Each number is 128 + 32 x the weight over the matrix's rms, rounded and kept within 0 to 255. Layers, rows and columns count from 0. Numbers have three digits each.

# layer 10 MLP up, 256x64, rms 0.525, rows 51-150, columns 0-63
137158080135117099113122117110135072111129132177174133087186114159095164152083149157126114094182104127132137074112154191139150057136064135125111052107114106111162165101101137114052109098139114
075122090118127138133179157075174121082169194146151122095153111166127147153089132164099169089075146128116171162171146164154114130116144151142150156108104130161085129096105106148139177135143089
096121072126149128164082108180074211138189158156221113135146130146087152068147145105119124100143108131116118149075110147118102081117160144097126094114100140061154126144179148146155112157134084
080093129184137136121143119153139135122119136181081125070194138155097141068095128128147145094092130146121109130115176108136043158160087112124100147054121147111130111204085175136168128131104195
171151172125151080116128199205113106153134125196164101160150073164155086207178139155125056171191133083085051121152151191088124099166054157142119144156114145131124162083130122093110105146069150
142109098150111185133077066122141091091122084142151114159100086138153083148142090142101159100103136123161136095085218142149088124100130149142149152140128147096102140137077128157092120130160122
108144108122089095169195103098100155138155166137131155127173108111169116123096032135108113178103110155111043107122093103136127094090110170112132125107108149148135085131122130176146163110072114
120105147146107084120173107090114124062154134181111073112139152138214124161142094131089137131170112132077095117044046092158054145179088075151130123100103169105148110107108110149163104151108118
076128153179074162115124192142126164123167138105146117048178110115181103174126163162114100147107109138139105077154120120118131109139128149118140134110144203105083132143142083128152097088175137
091130158133146125114114154168151147152162147170173090147087100109089073137176106116069144094144108071081115123159095095141133116114130148110209144099156122147173079140112121119079122168163153
166163086126124110194158130116113123140122180145106119131151111168187140116091171116064124148171174171124183125113167082099113111132089166163125073128158085095123096134115123104101102147078093
077106169121161120084165097126141089077119148154164188140129068134171068174113121184145107146150079140116191106142171155124176186139133089102147134129102144183100073188175169129100185114061110
102113136109108122117113083150175193176174189093153087114106137083150113119184136181118124125111083169104125133197140119083137161151127092146140167152154166100128062199104189088126128129096098
088098089107060151151133088092067107143188159149090098130085127099152133114170080111147079060176109160094125162095096063121114182097135136142166116151135219122152102100175136149152144112179097
134126145111065111098150051097122107132153167140075144157147155153134082211210086162121123119154084079130073158111130109159114124161120109141137141189138116122185147108106137115138202117101168
136106165121179110144086130123142082111102125159141177117144104158162143090122106181138181143096184096135100149113147105088089110150101180168148135140091087072111100118169125048127140081125160
105133154089112098084154148124116150157139116120152098107181113148067098127133169123100070118106204128160088170153166115079117083202119107158123173106093157160113158106102117070065108142156163
139194115058200119125093145110123135143129127148133141058196122125123137156162089127058120118123133121087143114175121144148115055157135164149145089179175143106084135166133141113109185153137085
109118110157114136110053132140077147080166126168145117168083100148097086094144129165028133116132137126157119201177118192148147115138120126086097130146127146138129154102187159112123125147122096
047112129139095116172121175096103152090125120144077065069136131146177111119096140130124128151130120148144127159108192113133177143073120165100150178068130107121121143123091136071112170172093099
077117178186143114104196135131175057095134117086166172144134101123194125158105147118094105154090160106086136110124120124156110092081124096157162150164111124125148097081158094111091143119133106
053104101181129126183128127118120119131133175138082098135140092072130104134166155115045120123120152159115136136120184150152169148138114133168090088165194132142136090165091171132134144153152129
084104122134115124126113099168184155140195160150133077136138100120161131124173102102122081111178124144098144113206159094110142070173158064125137145168107116162089132115076081097156168081136114
111138076145127115118138112128199070165177096141144056061133023085172185156119132107127106127140120091044084139114083131126143134091115097114160111121129132173165104163161106151149119108124148
170134105107197156135144170090112139071134147133078152048178110170079200151141126107109167089081084100098104148118192113128083149167056114136146103168087110140165129098115142117168125076117114
154111126114135122106134134112162139133139189126167171128117087179158153142163111146100138146149045094193102090120101137103113135155085052156130136122103179142152117127116152101120136112183052
123147098152110094109111138174104191116132124129121116103157127134106055100100184143129138071162152130119150144160125120106079083164115123136140139145150114076127125205136115091156191123180141
090153128161128134193112126109091146127159183110171171115110170140128149129142202131140102129114135128099128115111117128153066142066088176127155096130139133171146056131112093083102126134110147
130129168168116164121172112119103159108137173144113089175183124141096125150118112087108083130141085182079172132178224137098143116158121108124072132160133139167138137134149178111119152145184153
160150203166088120091153085084137069150080120115096126127134090171154104105126130216128154065109101157147137092143160094093140110064100116148115129085161146101137098125123214111122169142086142
120155108125160107086144115090163133105076128232131122082142123210093143175119082168148119186074073114105096118140152168195105205118152148082123090139137134121107112171107125151124159088112111
152149171135143153138083162140116143162159118147158115075160111128147117106180109138121086174191176114034140130099102163166103149125065151137137130120107135128113091115138099119168116189035119
098087133123069106114077086147116124122137165111135118092174109157137120095136162144130145166109152079125137155173099196099056101120198068100156134147128146127167148168153155083157158121197216
152104150083091105159118109161100141127153156122210094128110070165142085127106151133104147172081135181104089096079136093177102163126088110146100096100105144101134114117177150159160133121120073
113169108097165152092131092116130181175186108139109084155135092059198152127115105133079136115177128127130114136136123095120138136094143079110167104130103152177135069133197159083086128085189120
134109157101105053190136138069132114103156147105179124128154160142117049135133143141140077139093110131105120116096170172156125114102086100150155132146142101157224115146227129115163178125091160
187124161123082119138125123059098104142125145166132117115122039136126159157120085123114082128072077123096110158170166119136147123082124093108133112111098097133152130108161067183114134088173139
220159146113180104132137116109134139090124107198134143127149098088136095160156044099124118137055074124160090182157096145137125136119103065108173118121122122138220108140143123096143113105143125
128113081105093150175131084093109118157105077150154148090115087104143095166151099193119116161144121149057122189092167104126172169101135103104160094139169148133167175187153143153139177124145140
064080147159110124187152116145140134089137149125146095103143121166181158111131116168057056175100083132116110087098119126170062146099131146133133088135103097134163128135134126154133085220121142
132157138063160127189085115130148116143133166118087087102076089113175129122135184138140080094124150110123097184131196160123145084121092135129098082148110120146109073158143120132127142058150121
129150140136125137104114105122104163161160143148080094063132170100150084128127125088118101168132151114104172083069166110152039127067099062133155120147057107123145158152124146118096151130134136
143142152148137161118152103108198093152189045129149130054148135197137123062084079108141139153088143148105155124099144121123059099127071137161191123065162133097141154130188102093165115141095144
119103078154086141139080138145101124110123141119182164183127101103095090123158100139085123181159110071094231163179133156135160141138123121123159134146108113152103118139141095102082155162076147
154136123089092107069154220165125151111131074118180147114115089186151108153140130120128103114152144127130070117142067083119135114133080185140137167152157155128185069073124124094095128100052085
095130174184194132102123125113136138104064158149128141113134089124153135121110118141109155173165087086124062162101154152120101040073150161138122139119110131085135131101148124098143073143167171
134089131140099135138139067138113091117173091133090152097179102160172105136141150126151053164130167156170103141120193204143123162118154091129150083173157055143153112118150137079126151107165136
121102103084128141085097095129090144089159148142087114161116104147146178123163077077088126122158110109141115139187138132102149083103128080136137127155156112133168132068137104161124176065145097
096117149120134121210088143091173121101145143130164101122027086167147148151205149130107122152187118145141117077188149128091067135163148128090163180149150108131117102114160137062123132090117142
107095125173104109123122107103107178137142150149171142079126086143149125095111148129145171145080126184141195167099148167090186130077119056145112104086136146129153150129161115111079107150200140
167094151131160173122126097142142081130149101135140133096115072164117114075124175185157132166144072067068101154132092097098142124025090168108136122102126150125175148119147147115102156100107166
095112108137157111124066065176109207087139079167156117169155172127130122087186117089131146132107169127144154098148081162089078148103156081121180104119143146143138125093103132098099150093061051
130073100122151099126039135163156164102025149162168198083128152182143092094163149099106102118106148124169056165123114170099095150176142086145118068120108135097126147153112142093119176122159146
160106111169081120163127125097081128126142178118178127101089083140116140183152093141111112073131104085133057136137057109109097144134137165108167151086089142103170135156091125117102084054124133
068153160130097086144121129183160176111134152138158113145091123158196132168146064157125121123109167098112110104116096072147188067166097103127231132132156117126154116101205110142131131127153115
122119134123173102180132151116111111128117079141053138151160110170146109161100160168102121099130128121117170131195157203188126123136091139113115198117106103183081105081141148097154142087085135
144126106179080159107151105129111127187158091119075080112156134142155107081100179163067148131149144132153171114179149189149083156114086157117119139130123112116079190024120158079046150080146098
119117140130128075142095143159141119100101160134139113117152091209113163206083113187130096144150129151171105174177211116179108149109142151146123135152066189165145188117077140134125164119099096
142122138167129107118130136147064147115114064110081144103173117151195109150133113106067127081116131127097125205111116149118208078117066094102208171137150129110093078125134110135169074140102160
132147119070065127136117053176143148159152095155150040178135101111168095120223090141088094155180098161138194140115144072107137139151152095151158218115112146088176164130157138119114153148148142
094072096133164129183178124150112163177174112144164094071100101119110166176138139134101090157103155101116092106116083201113114150177161132150105110155134087108141108097128161079114143146162211
097106162071177108173146115089148169135147119169141091102155171162169090109155072131142122164136161156147072125138164169137130123178127079168117064142194118171128115100094166126095163159105192
120203105098090140132098120175130118112170086145160131078112165128170087144169145189137112116109122086088124097078162081184158124127126146079146129152144140141115170156165103098133124128121113
182141120132124122122145082113150177161113046152126118134137147138105096167162107153117116125134088087052150099109134161142151165162076130095167178212172135102178131092116133096146169083118107
061108171141157140170132140155125155203061124117095159122142094116122101156169163133113156116163103110152106098151147193082104137143128162110097117119186155124151102126184138096104111099078120
160096104185129122119200053159136091114117112129097132115106077153133190149154077122180153137140161147150146133126185060104098181179138109146116137081135139114127069104077188129173149077076102
155137067094107134147168025079155165131156132174141115096126127141106091176106095103086081174127088119092113139185124108141073079151124157128118127160127127154109172144086112078094130193129115
137108165142102113160146137124112102125087162130141108122071075139071104173173088109098122197153112126101117173136187138122134166174093108103127189137143198140096107161135153142093190089087096
110117090136098105199101112161110133117149129158145140113136126150162081149172131127162120121190165185190156171123132135120160182111161082138125134149089155142188130169179084102089084083125153
160176170132113063144143161107096119149090108152127109188176109160193148163164125140158102122125129151116117139140184070111159102116067147065172177102151109140194121082109082113135155168117136
207117092078147113126167156156123124161085153122117155091168091142128105059151118119062145120142122174095071155154105097089108077103104156102140102097118094143098119143167103086147165111130087
163103073110164108149076121152115156060178191135124195106082149159157145095122121158167166071131063114149051121106190147138089126144161107114168134145194174064151124163132107104129149133162119
106144087120140134129076083193119138143122129110148126063118141195174080095070153129127143108082170155131110079112198127169076085116105137112071138130108126102127105135145115120124151072193114
119113102156144142130115154177143095149096104129092130139110177135160151138081166141124054112128108137107132151108138120147122155115064182112048092168148179089163068087162090103151179086131162
067085115140149119115116140166131137090095109140118073134094131197140099147135113183133091099100107163136128119050127103184135173130123133141113151107062142132094128098077063127139194117050158
175108130125113086120084149155055114068147164152110137075139098153105149177124124087162173073101081093103145179098140110102137124140155148136188106119131191144158137141197118172163119199086123
139079065075158089169088193152071141117155183170118101124113111133131144104207154173114107144146116132168129122140097124119142100103140080100111081156079154142091109109044127112101146179111150
079067069118163153115087116143135142083182106178105159145102108152118138100120120123138136168139103112091109160149112091099139076161118116097121116162117160088147059137157130151131099065084184
141101108107143150078167162141126186109127134152118109133026100117171139120135115136111122129120061087125141119193174136079150080128130147195158142119083112174152098102163167132164111126138115
170107099095128113132106129074140146135097157135139120074138067153130078075084100139120142132166104151068136153153142138095165119166104061090143149126164077122137113151105087080127090104118144
139089139110148092104129111145098110171132085140125116112134072121118093102131070092106067142116154130040119162133071180126149140133138120122185124130132166096078133178120183111114144106214101
079134127162132125089126110146145142148169140147160181129158119188141156187133156093086092145172167163078111064111146139139105150113146149080194184137081120131101134119167115114138183127134116
096098110130147078192117084143089143106105134111119098120089104154089157150152091087066106190148145124157086165152139153099090199117065124105127101098104168164073122127141110119127099106136120
126100146054111120166104136168147165128117089210120118084106123143118097125119086072104107152097131110150155120155167159093144142104129181078135168163122080106145128130077160079116161106045137
155178097165109097104160140158142105100152111124171134129186171176211113139153146186129130126123100097122125161108182154157143119118085137111050126111163107116144124083190091105186142106133183
081061151195130170139133101138165184089124133137200156127126142129108075096091104135119072143083121186102092169127156091111116144122093137167110147152119179137098121144107139119178114109093176
134138111194123094152155117138096094155180129095199104097112091107093151137097116077131113137106152087097158103140116072089100052101120104149140122140125133130139133117120106087088130140069156
137120140206135125156146119099117140127153097162121075154071132076115172146136139106144116130133143046128108115122100142123058105093108172213116115095151148071094092061111132099114184151094157
133106093157125090138126117073131176130137068174122115055116158151109156121089156119139113077104117177138114123077164191166139079117101180066134151130166132111146132111120118106083117133120147
118093162165113130142110160159154133082090153151078105140164125149159150161175143129139112158121099135180069134150138092096188221169129095125160160157139171135114138113108164104097162123134155
131132164182141118137138103064120099128121145121117139132110134190166101105118131095204162157117060126145093087120212227153067113189136122140123149119092175117113093103156139104086099148110176
202164120136196098155167118177077157123177137174161160114136077126139127140130150140171133075133105195087155092114124175118107125123186130174166110145143162106146136142125186087149095065096148
139219106110127103173136119093161138107145158095120136116191088130180087127104127178124132108173142076093115095179091095075012095130161099147089155107132112138127140078129092084131135090110124
112218116181166127163144124145118093165147103172163148126160098114167092140124127131128125158106127104178202126159121158086166172117154101107167091112131181103164096157172137127154148106155161
125170155114165096063175109138097068145129131145154146075102112150135157116186154146067092157131117059091132131157124174109120178143056089089102130152151122090162087113119120134107105168182149
067068122137126108099162156124103156118154177148115112128149162153105091106195111105135099113074140120090117155194108118210088142135103085180134119108114117124097123127101096133175164177103167
123101151107113111124121138133130185077151153085151093098155090120112133169170152192145129101121103097100129147166138138121134093090152135119140122173102126176165107107068127083182114135053064
083080120156097114123125110148195169092192150139141082027136125175106052155127140166081102125155138067105150108080078074134123139098084129169139139180193126151150178117123099108108116122095074
154138164148167099151123172109180086126098152132146066057124132157218142176101149149123172100128118125122142117132137144117100124116143108177157080104165131122146164114078175127090157124134149
168127164111128137169094105101119218076142113136124102058126155193148103142213064154138121099076142123132156117156123167182099123163082127151107107151160135119105115143124133136119105156146154